From a checkpoint of a small transformer trained on Wikipedia.
Architecture: RMSNorm before each block, rotary positions, no biases in attention or MLP, untied embeddings, normalized queries and keys, some layers without attention, capped logits.
Training: a variant of Muon for these matrices, 3849 steps.
Each number is 500 + 40 x the weight over its row's rms, rounded and kept within 0 to 999. Layers, rows and columns count from 0. Numbers have three digits each. The size before them is the row's rms in percent of the matrix's.

# q: layer 6 attention query, 64x64, rms 0.303, rows 0-63, columns 0-63
# k: layer 6 attention key, 64x64, rms 0.315, rows 0-63, columns 0-63
# v: layer 6 attention value, 64x64, rms 0.361, rows 0-35, columns 0-63
# o: layer 6 attention output (transposed), 64x64, rms 0.381, rows 0-35, columns 0-63
q0 061:514494456537445574513485469468496488538435494479450503529554528484518497605497448546550490510460485532535478545546575493513528490490440482468546563457552486560572473548514555488438444533518518
k0 076:574473536495484481483459525425505475547518497503452485442509460484522517481489515445452468477541455447469574466476466434529418486603510435472480520499478511582539598532493508469500520519518526
q1 106:540514440562451490484612471520515443512501539514428491544497542489459410500458504587523537533506518446509555523501500488484529494529467540553494466439477474563499530546501536508490440557439526
k1 100:498501469541481466511536519581525522479481512538451500511454577469438446504529504543536553455503460467479478509507476498480498479490492542549464455383475556466435436520517511459530424563442553
q2 064:470524568457531486519506499508527538572469452500417498513535573526507556601542427433498528448432481519469520525472606548502530487521482477502481463482487469535526445508491485451542473488535477
k2 049:542486514509434472459528424435453429575451556532487495429465517468513504448499556503564505441591466504434531542534482460547460482537505509582515497490521514533524513539471523515485461521466520
q3 122:580571480493477459433567512536492497547493546573416459486509537482430434524501470584503510519483499456511558493522497515469517488524448536478565487416551478518494469540528487549508483499485570
k3 095:444431440552475472561555482527505525487515446529481455531448560512488473509520518509552540524474580499515481472537463516488513478468542551551450493444456530435471396492515501536561478576462492
q4 105:481510509532490418472579502560495515494521467462426487471572501491455522587492527555516539498492503469514501507448471553491457525524465533475440460399519480523593499529547466570461481552496485
k4 078:451487460545481487534557492530493540517495432566501478531455545492487441509510499509587544547446573480507498486548547533469540475482520555546530489466441565450427419497533503461563476545486472
q5 093:470565440465515468502508548493538511466502540571461460474499524481470430505486466532451524491503461460560548478468462534443512476438512594504516430431548497510549493490525444573443493467449549
k5 068:502494528526515489468559488570472528534534413558583461531552430503481502506489476529486491517457549532522474445569537542438548528570538467468473478505495546474472478426537434452522509559496465
q6 101:541499481592515456499589505522493442453480485486451448465578524517526504575475575562533530455493484540499516534511455528484461519543462508499503480435533502527585500522569542562459500541474469
k6 090:487495465505502494512530457537477575466524414565533486463549553456471501485503477530509520541475535423526499468556479502437545472519531513496475446432520521453456388455484517444572495556475526
q7 086:501515445583493415422535489494502503490543477507486446483555486533527464562467456551444476456473487478579542470450507520452499495497516557480509458408413526498556543535531507501446465502517479
k7 078:533457438554553496441511431516527510557533483548545472402484529485510500475441487570513534526469523530554468487581486480440534487566541456522490479484526472500407533468463527511509445538490459
q8 095:458473529486488573532467516477522507527493492457567554507471523517530519383502500448482513535502496542393444469511471454575450542505511433504551504611474496525447470480472511513518496522464485
k8 091:496516542482440530532507494443481506554465592492429510548503487483543533505484482463459537458483541546439488492448547538525460460548505502555515559618508468518550539501519508495407521508472558
q9 075:523557498610514453505546560465555432437464477441504446465518531496511543519490542515517528548529480514530504493568456524515453538480464451451518458523505510536476500491568452501510604538537460
k9 081:467530608441560492534473494575465561439496463549546486502566519439487472508559533544512545460495504453488503498513467529489528477521536550500461465506520496462585462421486498503556514538450452
q10 101:593533498453506471473516545465480464517514479554520449486532472516428453520475445515501457448510556504599462482482525478521482557582421536508494460424482512523563529482524549508492483505541571
k10 120:562536545365511449546455468487455529454524460559480516500534511437483446515529438533544463480577491497473495528466490530497437501579481561490509464455484489506556479524536517510554474486460476
q11 108:457472466623484505556546428480576531524481558422500527467540498465522444478536522523523478527512475465474433514492510524496588517450460419519524499528504503527421493467512486504451503497498444
k11 119:486487461559501467485436522470549464573464522474488522518519532573509437466577484405520409489494462533490455571507464454568497505481466541539531512552495525519544470480465551517512523440549470
q12 115:563536507523522543547509524549515462530575471498460516553473510576582450530548476508467518544496495537446519511477562503511490505422525435535560439441563458515567534493469465527534467538503462
k12 127:549500480526518514505519467585469493526558491517506465537439517434476424561546538594474503578458485457554516514501466463498517489520460542508520479429435509478551500467453496481597486531450506
q13 116:411484449496520524488395484456425504424521501530447463484507484485491488543501512416449426529526480526551542488501520594481513477525510471488473494456492512507467496517456478522573476467493594
k13 096:489539482530504512536455473467432588395463532500485515522505480528578526540481526443456493516529452490520495484456463561553499540469461552450501538419527510521543492523480486460517458545551590
q14 119:508524455465452505618467532505488445554528449445495546569493474499451523491492516537475464552517491486484532482548485503529429514468419510536465508480621474442465548547526507488480494451475496
k14 114:539489451456466502583461490487556463505546468512528485536440490445443564543474552584462497563508509498505513526516486542555405532455470501544506500484596478455441555516553507503502493501457498
q15 113:470513439526532504492457496433482497436537572470513489462433476531483502483512393477487455551481533509504427500495490491437463517461517438445485466558393538464507555504551496509569477488470507
k15 107:477468430519522552552461516510528466510516517478541485491470426594469572471496408510501447505491536480488485527539531437473417496470466438493482513582523520455469541518551526552471515436484456
q16 130:464500569507511522574484577514500479579502496485459422536508530477461489522501512459450491515490557438499541469483421595502496589446518456561486474490492457473452484494531534514538478506445438
k16 110:474472529497464510526472545515482493527515441513423463538551493453452524503456528507473542443483573463483538428518433541470530632506488449523513504470441495539488557446557468548514529513465526
q17 137:497466542598500470461494562512559455487515496456585481492501530531555529469527452462478531501568492556488426513504524473543531445440505471552493510496534524488482435491428509467538503569432441
k17 122:503501591574471482495499568538542522485543502507550493500453524510541491449559488516483510469582485582484403497526488453546555472455495491497473536518496494465549496465414482470533484552417474
q18 111:472512530525534495468517523483446476583516484514565481476427502509499497485510491552488455541445470509514398521411480483550563523541550495451542589453497557497513498508557513561518495450545559
k18 118:522498562555517546481476490504486466532484510482499437467443500489460541441523520560501511506430492490522371513480544513541598560520502474524531526483533527506521524478490514577409553439524523
q19 108:501513521486551586433463495497529489484524545507503475510454480437583525486458522437513432541501530535526517473459486502519523478501575457429543515529509559517416495504486591458559501566545480
k19 117:491482483443490564471472521607523464502559467498459495501457494469548527492424512441543507483461482547496506532505493541478540428520467491375543473500580532527428535488517558502526503491540482
q20 120:511433505482448498521496441485542546478488521468473554488480507479509513458507577575508484473527553496514574468499404474569416495490569490522532577491495493474516502470514422547482540541504582
k20 126:516376522502493470545444492499543543450454527448476509474472497480515456452465517528498453511535568530463506493519417448575417536487545449481566513511480484478512536460502490487485456525545575
q21 106:512472566522483515528483538491461532555536519470371570491500460528447494502490552429524470432533456496491498488407505495470527491465512590463556479467548520553446494450544499495517536494528509
k21 106:503502536602508544528514520564461516508566550470453501453506456478513530507453581442535530468562500484518522528436549474449461465446516571496533461443511514566445434452485551510500482505485515
q22 110:485439556492509509493544531440511517452592560511544554463511506482491538536521571481537485561562512449519483498497487549504556498511539498450427521490523463480491434540548456601484505453456555
k22 135:479496497456479510510548494496500527445553481524570526512520507500463477540494533571527511508578452409564517501503533488462510502545482539532423475510531474430478395523521545580463455493429466
q23 119:476538469522510497489456522527476436406488503561492487471504515520475458479515400494494547456502476498477508504517546449450482539456485577522524456560594611538492458459537505523485516553550487
k23 131:490555453539532466425512485511532436444509507541536482484444558507490451501514438568522559444528433447481515486526538465433484541448452539506491489533562580451474463506501533434505488484497559
q24 116:511564563491452425444468476546495493540490503568506516529515474480502535538457440501465480414497462528528547507450466503509594451472479535457398472457522561473548529432513464498499525481521489
k24 124:484512565589451451484523564502541442536519549542535545484480472510513519512426442481478463408504451574543512514487537494488569475493470481469440451490487487459569516459528507559434476480501477
q25 118:440436517509526550443543487486552500589528530509495507517407561527456476523454497479485495493525528502602558545453482440469436500527484525534510478412536480429513557505511469544492489501472518
k25 105:492434444474551526449515477473548523477458496524508538497427571538507481504443453523483474525570480535543540477461508434525412462483532495510501538360485507484438518527511517554529520499473517
q26 124:494489471464520543530478519522490532519471505506563450483614539493602517528524508521591486431418508525521493491584481516504554462453526508533493548537510479511520485491511458512554483466603511
k26 131:478432546539513567541477502466498480437487535522612477484587490505497522530496539508588536430490478530524489540546473554505562543486532559531466472529460507566523535519475469566519533472523467
q27 121:490564486441536476553521476519501521512530483497537495547524541502477513415538501534463495491531627496515502539506471497538490495487531524510480478445547502502468484597597428530440496448535424
k27 118:523585470460520489493530449502526515526504521432550459544576526469526547452498534535503497532472563550478483552489465486532500538438522476439478539461538539522517468591545416547441526545510462
q28 104:556491500568563514504521557513478432410493461478468518545557589576496529511526508481544487545576554479493474518463449467458483505492520576481459540552503467455555559491503510444505479521530493
k28 101:498531463592523529530498591507468456419506459478488473514542593505463514472514505494477522542532557529457492480432535460518418509522499517448510532503483528447543588468441485455439502497472528
q29 116:495573435584466512454564523557534480563547452463511492411527492480515492494484528505448542418535429480451532500540482470528456552472506534475468494521445505481456536515478471491473428503466443
k29 123:487601488565453475469513617548476482524506472409542481449448497492518496526512520506465576454495465476491520462501420463512518532505553559435478471477442485490471529485487522485523430504511466
q30 108:520499496436525528502541568501465519507513463509584537481434619503471453473471499474489522526499490563480472471563502485506493476497527515564546493575479522610547507473570523496568543500512533
k30 122:490498500481535556507475548443472543503485538466526523459490516493516445436536505410440544531515512555519500446582526522547511479459484490596508562587478493593518550476522527491522542556505500
q31 119:453534506453565464452575462558566500526497556480482486534579537482510462504493471533526464589454495493499575457549512508507458478417549497587523483548525492562510482532512514477548446496517487
k31 120:459524534467563514418533523505514517479529563452457524518499540544533540498533475490505488615445531528491553503532501486523470494459555487545502539576509435580500523507466578512514425489562486
v0 099:421453475474445553503541555526494514537557497562496526516551496458538462496521546463551458481512547495543495486495570434457518490511529447474546567507504504517428422505565503542591461517518530
o0 091:545550528513560480488524480442491508454486538461457492503456482523507471492561442591469509522535471543458527510517480450547444524551444572518524438445493515459550562473446501468432572448488524
v1 101:464542460473579467498406460538533468553435517506504528554436515473521506524484467442523389516482483481492532450490513506437560499495509511473482518545463537581511429465504519558508482436521490
o1 108:532466510526396486510552551472429482506527448512479518454545507538469559448504507518488543468539522525463482494479405469560468508504495490567512518443513496411534595525474471450484544525524447
v2 094:486467517474472509545517494458587537496577509533443521513553498398509435493492564552537489511498545535417549490503431539501521559526456510515494529452506520510553548532473430474484501477581489
o2 090:548469541570544470501495541515438448438443517440540507523492537581498535479518423474508490517521455538585477484504508462492463443494568553441498424522499485524503479473540570527468475555462523
v3 088:423510520517569516446481520466500429414480481502449521508518533419564466558483526455489491517500453450505576560512440474471529449519543515518450496502435484509526403526486532460480475464514473
o3 095:551523463505426500567495487529526532559467510518538517518530507595462546419536407538470503516510524570464460457443540517506472555458477474480553538498562550485473545496524471553439519519478518
v4 115:545550521511515530486483483568462497476530416597488526497427538517495495471492447536504539438539548500485511442567533462493548508492549488449470518502431502530456561455423508440482496576493525
o4 106:457479474494516497549515505496430524495547545483513512543509474467451552543543502467505366549464518474508476552488480536518512499489470496547492509503565443471523403499589426542530524432528477
v5 090:508503546528487412481528483499481463490549477472557446501495508525603460505537529506538592506554450542580514469465490464505504514558483506494445485509577500519477527476396523523535472425476478
o5 096:475500456449502563517493470480547563468476550510446520509490536484444539512472528482451435469463558465452506547542471489437455520480506488523532487523357534477520504523564498490500516606503526
v6 089:449391474469485480529446518485500513449471521460394546512547472538570548516541467489497464535489518516516525437520550504459460513492428510437524458528513505478512490536450525511453476478413564
o6 094:558597535559526459451551500536522513521514489538612443442488533459482442463460540518472542446529485510461462550480487522545580488545538476527540507458525513546506508518530529560508498492551460
v7 093:502551500380499535607481500454471470485487455454506476534447498450469458539559475522491474526461591464485542521493514568467472465520487495521519474533510524474541532624513507501534484506474493
o7 111:513440563589499513433521507535531529523535591516507524487508497474543498488473547427512558468557401523524475504504456490518527489466518537533447509466486516525493434436477548484416528505568524
v8 097:519451549454485445455552549442489506554447488477528478421565473505548498462508568500527517462482454452503511468481542497469515487483483609570554496534507562516505570540445551518473515545469493
o8 098:471584421547537516510457455486582518442509479505478537558437532533511459553459497554463492568519549515474475556503498497551498514524499458417492486416493479468526459487569517540552458505487515
v9 083:476428409485413509522469446506528519564460528539519463430453557459467494515520514472430561508535477499487530412554513481454459521501468477481501506457521420485472472438507426507506466524496494
o9 089:479588520455551471503526555535477487386540455480491546561602510488543528473461512489584496492494530511511488513460468502567551508469497505569492467590487545509491526543453547528504491476501500
v10 098:432524534497456535559484514504520524512588472495554582512558461522534474493458446495489509490481490520444480554600573448482506468567520517482519444437444516464529485482501597503526467503503504
o10 088:490446468493536458489588503493476481481448553459435425512384548498439507444495517552533514492487557463535558445485494504495472551474459513487461543509498533467435480472526412491454515503532511
v11 095:535494507542467472515512539476502473555494496477526532490533551472399555534499501536486460509563461460514568531490526527531516565561551543468527557505585525472490455511502525522365524473494451
o11 090:475503490477494529504499440526519504489519506486482441515471460526540476467534479401456515455462508521491400439469506516491513416430486406525476473529441492513518586499459477474576474553564509
v12 092:519531536490449449407502510467546487521515501494509489530507532500486529525605456503495467382517507488463475466397515501529488503526541483429434443530496565468442516503476501465549459467506451
o12 088:480466502484552577575481488456487538514478548504476537494451511464479458463448565436514494533493507482548561532579516507502503492431454478616532534490488393537534500515505508534541554508497518
v13 095:491453587475498513495467494435485481488432508519519527495450448551505495509454404479511480552575480495567521479498497531536481491505474505523506551427494536406459461545502544468490538513615502
o13 090:506532430492527516521538487540489451495557511422472455528536518473512484460570567441517554444470509547429511494500509498488507577501562468477494419565531456547581491441446489493471465506464513
v14 075:520495488425501506563609487528475499531506550447492613461457536536478457561447505548480532490516474480475455446493494503525468497547466492507587493542485511526477475503554503437430567475486509
o14 078:496474495572475475466478460511536505472429420481497378577533429483541531491564489513514487533514433506479498565460492491494544501504533538493422556491537490473503471519536528508512457586516454
v15 086:484528513450507516411486514467523483595560532488478456500444573533467538514489455468486533452443444438548526562562536429499546548485479486534522557557475522434489497518566474490518514522489517
o15 090:474477484482489518537501478530481525460439487529451538492495446443537533487463585479539499499549552454474442448433485533532465444577506495525455443414535489501469516419414537494478530475542530
v16 092:517482544476465486494642438486526516542464403417499512504445520454457470500544518507418488502515552533504479491565441515479574476504484485510486503456438515507468479480495552554521491506460486
o16 086:486540434516522448522398487520463523383564575500467462521561468483531440523448467538548503563512422484488551467473549495477452535443513520500480491545529553532512493514503500473513486522522518
v17 102:421501492509484519473566417464413488518460510482453489523532485483507466577430520415525526451514441480535476539498493566520539492496490480460521444476592483492491570520553543485431516505484497
o17 095:553501466507496487483447571525619478490520489456547558486500498515504503434504495561469476537544557522470562499459535466513404479539526510562485556491424500521535470513454439503567469527524481
v18 088:533491483526475459416446562523455530468533464464467542529523447556456502501487493487524645460558512509486517474516490559501544506417473546521526446555514524479523469518514502482517455418493487
o18 091:459547533458485491577478488410540439488465590512556518463488562485525539453553490534468468477458478518541488533501458495522454518510524413470481589437496469503489498519475448469487536580473505
v19 095:535556404439464426495454474516470469473478463545474527487492439458494500478528532535500462544533507518466457546458515458498478545457474456527482525493484573505532540509518631493442555480529546
o19 093:496509577579459546497564502494489645513461516454500466463541546526507496509481502448495508443508465494516490491570475542537503447549530516476496524523495488560524463440471401507529474497444484
v20 098:488525534481465553501440486548559408459467503510458528482471471538472450458476481407522436471538401519509470525541487504458454508493459529476565492485574504554470528461558443479505447509479522
o20 093:479486484502535436472559505469454561569522544494508475480505534442564582524515440530541580533447586491518536485462535512528543492521540430573469531502455471486567479509529520501515509507570525
v21 088:560427547513499470488470542567482466492502470584473467534488526395544549507454468501506554452429447492513509514544488529586505538483509466532531453498493506541457476435444520527576513513467492
o21 085:430523453482537514500505431495492561440473482475535521467517462549432464466518541483492470492572563462514513456431524465430502461543526546461458568473472532456485545497518434511423521478545555
v22 091:513462487544571520512477503529526509443492505482488461455444497479434454470567528492576525447539542422478410524517444432482507499466477508490488539553505464511436435562569462509449486508463477
o22 087:492515549433451488477520455492497552537511522552485528570554455489544483569516449451451481538440446589521599477476531568501516491517527495534526476495481476511566541507459535484550500549563521
v23 091:446487458539538547473503542488498576483468470558507487571406543478478447434503506497508596575499474533479500523531507515433519552525538476491505494584560484482509505521489503476535589541465483
o23 096:499546523445435464557513473501485450483526503499516497430525445565503537524476492546484495416468496437529548496508447533492477507471467539485441482416407507473505447431491474521431417475508520
v24 088:482533434446527394573505491486511494453438534491516543479515476487492426404464437519476479460425522495566432550552492460481462543504526496508517504518508445522511511553494496481487436471553507
o24 095:512509578549486581496480527503488551558478472519467486452532504504483550553565544456509481514550503502446586522438454533509521471492488478477516495463500517501424542463529557484577522600465445
v25 094:534545454470492526515518488518537519490486456476518460579523508523459482440405486470549471537498483437460517452493516485540551499612552454460507494464459453456450524559471435490519447509471571
o25 103:467527505501483553526450500498455500524523483556513535455443563511532556517524444522397555473465465543535503532506522586456480499387453575494461516558539519518544506446491520512498533489498452
v26 090:513605478543490487528480480484546527524495561455479551524528529468440504526517522510548476496536525451519524437538462452551495482401433488539517480525550473416448545470517481539547510543422515
o26 096:522400530498510523436487471469435518520500445512549446458518517480562510436430529531498527476474536514500471525437501563413513518547534533459470495467463526547535486522431516429498546513572528
v27 079:507571473575468499499517537462490535478563469480496456436469448524486479464525482502523427490456523439482496502521455481476573548494445529456504487492518491560428496496441558518506487497643509
o27 079:476445507478505495522479439489432491513474536482434583535486593516500450511503469466512442502551492511496535517474455471561397460519558482564529492518450515472557529451510491510523515534403459
v28 099:433516534545503431513554530464502437500467452485462526520543502455466514592566560545439519537493409492473516490522503501455539522461452500472499460579502541526498476478519459422530476493503576
o28 089:535496485465473510491492420509509606526500586462542452456473532519600496429457531527546473470529580465585485478492445493512499496511534475559514559467498458474485515525494555554499489507467491
v29 107:544560459498457501492476478445524486432447563486542482414537515446538542576490454471538528481606464533511461520435485546451515518532502487499515477536467523504551442537550553493501531548489453
o29 106:494458503502534484524496515535560538567492478455480526596468490536484505449493555498464501577393503501504533499573476508509450514434529494544472595490500476439436563495521476484480489431478537
v30 091:504560530469492537430508505531555518562563461500478519482501513529462490500545495451484529544499510505610555407475457502570397558530506486463506478516512566582492527540524521527508496475515471
o30 102:515462449558531460513456522479471492434475550497494515509540511452547544537497438516538474447495487539421372570523540486462596449490472475515488551483501503477463478444542491445499534490505515
v31 092:456517496576477402541509484494483510455542472452480495462468470465541428512430523479477451426478522545468583468495526462544403514478541535507540499501483474489442487538552484468515585481480505
o31 086:522435517485549516465579460504510482462541514502562473495534522529481540442554433542522508579508516444507440516477538513404597485492529506490501484487507527481545501468445513520532403563492461
q32 121:502522446469512507499500420507465561535575535563489479514470485490564444511502474556488497570444489499530513538509608557513533483460488565516520457494552450587524474492530561507471449449502520
k32 062:480473490539572555547465493528581489490506462536474500417505505510452479461478502505463590525544548469473437446538486423515491554505495524572481459391513471477537538532517502507452501546464489
q33 119:494485473541443451516532461536460485452605596494556574568520519514482484475488468605512518517495488481557507511516485523450523468492464518548425483557506536529469455483507463528506424480522527
k33 095:457540432426503553478507474511526539481471527505446485467460592548565490543471492553505529529482517472557472479503535626548510530579491550562483539460472519460523473537513527491500477479481452
q34 106:532493493520455481476506522468469532526477452437429460535479549547496438556560495586484485515492521535485561508498549491526462463535535548495550511513522552589530561464515533452576494522422446
k34 083:447499412506597561460520513523556550497507497493425489451440564582544480474426553507465516537488522457529445483538509537491458519511490539577464520458457519487530484513510501491486509571468481
q35 133:492546472488519484483498441523495535530595534596552468571513490481538478515507509550494522520458484509537503509525597582472565464495458553543488420518578476532514471484526528542522452469520541
k35 090:500543405513534503534529575491486527498475518406410485507486559521512449576453487564478510526459509474450480505509479545523492456504540458558459500501469535556559469483509511495585513509434456
q36 118:534454472576458404439501526496509488525430493384444488500507532541475466487489593542487464468539526512498499489522447501521444484517518457469496561482462566547517546435456536482529507523493488
k36 094:430497416496603490453499554495552521527477491460439484474463605567556492528429511532499510516481523512478481531571502514569478496533500530565509504480426539491552490462478494482543511497519453
q37 078:521556475481468476472505521503491518513533462536515480532490543541519457543542466611471517538485496528554476520482588566457516482535459568482509451526624531560556459472567512507512470474503530
k37 071:493509448510557431537508521487475533512484572437455493469506555567513474554439479523457465493463485494525483543576495426491546528446472488550450506460523570545526428409504486511552495472482470
q38 097:530442485587459411454518548484506486525457482422450482490508531551504443521454537571504446488532545514518500508527486520538433457501476461501467526511461562581552554454489547491568501524479479
k38 097:459519415503602457464482532459503544500473525460402504455527614517562471523458502513499496543464516489499472524576515497521510518494512473533463540437448553523535493431526480489513497550475459
q39 069:487493543417527495495452523475419546456523482532508494499505499527490474589530435525441482507466470522534471514446536522467534435528464571449505458511581507502580448484559473479543575504528532
k39 057:548469569512445463527476457506452527438496530503525480486565426476469475490517461452501430446548454487567485530496511495407556516459471511460476513526585498572501513440536493547445525508490547
q40 084:445534548380483546555470452507466526451570474549534483527483477441478558540531473481469529483494417496479494502447506486471539506557496563464546456471521444465522497550513496527416498456518498
k40 098:542495590513381513543507453503482476550505499530589521527460458487476533475536521465460530474521515546556535516432490530487523513516490537449551480544538449456491513517503525502414508426529566
q41 074:488538500471513562519510444469480491514515516533602446487534491496501572453554510440508583455522457489445544459520493444520498547495540500516560443527428510459407495525468489514451484421511495
k41 065:542495495461371495577544450568525546531509484438496523522471437481426520532495522530470538482511485486461509492419501515467424473518502545423469500537556515513464471522423521531504475476507482
q42 079:479550521427525577555486475532501477478514487545579479487516478493474555483555452413514537474510460439477480501471476426499503539502529537503543465521495473439396482573505463509435475442504473
k42 177:511465533568424544510553478491572444543530507531589486520491490522506491414538476450495512476527518548484513454499501526532512543465521457584561504602475478515467561498508534513440446476532507
q43 103:486491545456566546506489435453445542457539574562503556463514488448540523521480476461520549544504424506443577503493489469498521536462497522469555516441503431427482458520453468513505582499502513
k43 118:534502479464459485489466506510483507505483468432431504529487426505530523543415580551491503478480478471523512523485481473461465422559477509388429531475545477458450469549412472488527509544517499
q44 080:416469473519563435504447461485503540452533535538419477489519455449562488562525480503472508511503569521535431535508528465460570522496489519480521506456461473497538494475532501498458578545551591
k44 066:529501484556479573457530370515436497512395415519484489494518530498474471545469493516493484485543464523533502483472481551515519534519460469472523524501617524535499545490475450478572518480513517
q45 074:459472439440540557573465589501451540503487490510459510545473536504513534561517471516473543463489537507513544481503534462445541386471505500573512436560481506495473466511536530427532528487528538
k45 078:571518500509465406492533460509554566553442518530495483466433494455477446562517563457507483519505568526504489562424542532479499556497500508430502522579501507529457528545494526481495467455437524
q46 072:494508539490519526505522485558496510483444578515517466453461514525452534457438436498475524433529581512449562465533545493394492524568510525575516456465463578507502524524510507490513547550472538
k46 083:461502455469558485502515522447443555520511419546529492452494505470440478424581539475488498521465505450462568450543446457493461443524466519532510487509480448481562520536552520518536461515574438
q47 089:476398471462475541510516487499481525501497399459532521501526498503440514431495507446571500432522597464512457488505499448538493470520480483604463435500441545464467539482471507515517519485510450
k47 093:488428457464531477532465539471531420495445454489552496480534556558433475456511427466429523497547514499489471509520500515423540491418520481494542514530446537455467492489449513430488486492415514
q48 081:542532487516516528447484540464511460409539469500518540441528496478479495441452474546463492535553469460449490457473514533483422518536469510463538508444379550461543517575519462481472535499438499
k48 091:564428478456539453483487501506472495467492439533568518525512518556486534398524457527533509472509462584453520516553537463526496484467484538512513470493462559519466428467458403444495542479460477
q49 082:489448451484490491505493487468509440421528503475386533514528520497515530550460538459528446506471476427514468493525411436523462542484479496588516536469477457477525487532563454482437519559454517
k49 077:442377547457513490547471515518500461537419522499526469452454510461506508503530522404570537538480535521507541507553545478542493536441497514543547474472522517412469455517535551493508482519533469
q50 080:447491514532510475462506437420506518476474533515566506454571495432520482559428507465553440501482532448500520580482476495474539504530545459476515510476393446537517427519528467534510493542548520
k50 075:445475495518510441540511520492453473431537487518513512387501509531505489502476522484547565478471452557447515461524491550520442519516584538416449464484502465427567493484507490497436513421493480
q51 074:486462475558527472468491446552550472482527532469406514566534478489503471486490543501534532480464484523532627521449543529455527509488482521531540520439509493560500520473451559525548482608515507
k51 096:485485473522473527536457481471536542484498456517483525454523506474519451509492556439500541536517546563474479463552541579527468434551587575482517495514410522477563499511532425529465560460472546
q52 104:449517469492477493565498470479462459563546528508454483494488469506508482486447497464498448561526550449536508443509432462533437549464434446548501473523437522446453583503517541540430427470493492
k52 117:470531510506477472570525487488521462519500528478511525461474481479521532590482454561545544550434503444526519457477500475491509539451436401556447517503544451445444532464557538543534537478481430
q53 095:472490592428477511471501490545439558508507512506447462459501521532513559624456508482473574554447528524526455485483425616491524512505497528428484531509484508528466503473497484492481516497505523
k53 092:489442518437470498455444504462512487494559446495505468484477441528567497465528553498595540475441528391518515492529518506429562452535479548449492501457512461452513491514474544481423483460521485
q54 081:512471531488550494505553516514515488566496441503526456516539453475563488382488522478480518525527524461457535437511456474534535497514542522517446476529560424579452504494500524386535491522449475
k54 079:566511527459505452500441553492569460501542472526560486489524524510526509549510508440482560500466517518523505532513464500522417525541483523563595574522587567473499481513462530485555439454469535
q55 089:475532484495548505580580491516533533543583409538480511499470453504440544518409542479534495532458490490471447495539484517477483470483534438535528466518471453474517499451521432486534466533479592
k55 078:536494494499465539434528467449478502512442552510434493503530498458464538517516564510431533475516584495506419516468499504513503491557418511559473459526478556564490583507500567445507534479575497
q56 067:520468492500447513524520499592491474446522465437445476559505475517509488558496513467501543432548479477542406517486501498506498475571538483491514523489582544499489474524542510529385455466553570
k56 093:496523553500547457475476521502472396587499480485516486498410558472465524505482493470524524475480464472547542571520433451525503492425434522530507516481584504494519423477429503558489502471487529
q57 070:478477475477524448478479504500540554451481436538565463485514542471465510458503560460553441511461489449495478409543466485522519468445558439603472486471442496516536489550519516533580508465527537
k57 089:442466539537579502508519477436496540562455543489561541457460512500538535411482503484500519507516602552539542605500501512549533498450508461458526515506520467472474454573538497548508482523504478
q58 089:495483559477483482438475558487563508516503530609559493423420469565507520422485455508460455480518482532539427469524468511526498546517495562535535480530464488471485522479551513549549550526518455
k58 082:507474478497480511453477528487409564543453455485533480503504458413542437466455473525470555411536476548507507521518543503476560510520423423536524506483481539491469529557444507491527463496520416
q59 071:513478496529487417489492537469438458498471460543476486562491471518512538528517476511464617534491473517535498516555470439534504516517510540494480576528555512486575458473501416529427458415466521
k59 080:534482465491489516500500507565526505424517526418493518482508493557530455525512510536432476509481445532519570457471464533466491500454501492463460504402421585496570532488484448561458523540566527
q60 083:528617522518525461487499461563540503449556456488509530545504438527534479542449438532463537530487486553495485514502618556472506481505460544454504536417512472510535528454480531498496557538503478
k60 086:596469517521519550407548520463453541496453483520454547564468505432494558504482522564454535547480468434524526510460462558574511486546468524541491490525562489499523578511499476475554474489505489
q61 090:467562535496530503479525517558540570540470559516512574490508568478598511456436479497501595505495466547451490524496443569492531537506496470525433442479516511423522474471483550500551492535497511
k61 104:530532489532488498510549495567488505438551578440528460487494506537446494534414561520466470518507583432564491510483492467436524508476444511492506578564453465557478556537471447501531474525510509
q62 088:429500535480549466502544471505475567503484592495464498464583515423555489476482519451545508498524573497497498504521496577528556473456565458583469472484440486535512463461455457536474511501476550
k62 096:528409465538572579574527493447477555468516470523518511512523473483514572469446593432544470453479514487514489533527510534530477449515557533533501540485557503438548430505508513528507499513526547
q63 092:480493486462554490458521462505515510552457485530527523532479505569398499394534494458522443479485498479500473526528491469497423436525422465540503548521409487502442476444501463459487470494550554
k63 076:468477507455435458479517505475593463434512466463559500455434484489534545454481480489445407471511470532536514458519496527526550450443538557533471417540535543463557526504488462492486536498507441
v32 119:503566503486501405562430457443491562516466502545508479454513474513502517459522571520445494455530511493523486513499506447437494565503449530456496481621503449498490492523453569491548449503546498
o32 120:536506441485518508482491565517462399452567453465506502517530489512457539433493379511480484498488480502469486483498618485456473479538417520476483538508557540521523498506480434473471496454525479
v33 116:516481525559461534497598517485482534540487567519456498485487437557490484504502485572492519521537469542531453527519524407494525493525527502456485471417529497546522497626439463518530462535527543
o33 112:546448503501523515390491447484507518434508488520494477490514482493523521396440533532497496460582522441486469472488450513509469473582503571499451524422439508558453507485456521481480527548526538
v34 096:485561443480506597522494537455435446474520520553489566479449515513564522507421442468546498550447523465496509536499504486525585459510546488561500550533494501480551439466484455484570481475529507
o34 101:510541486509508458431523455534508493416494509510521459554518468465502510561507544464571479458461454547539508477504554522439571477449518384547494499553506497511541471496450517523578504524560548
v35 090:530562450532464434557540413497451500516461487499460479536561457511528489434503442452514524526579482555435489486538480505579551460551469475498453446491521530509438519495533509537472495514428498
o35 086:518520450537505500503522516514503452441478465538442476494529494471589463528451502475495491545493512516448397431479494468548527527432463484539485425465494499499396490504570577495495482443446482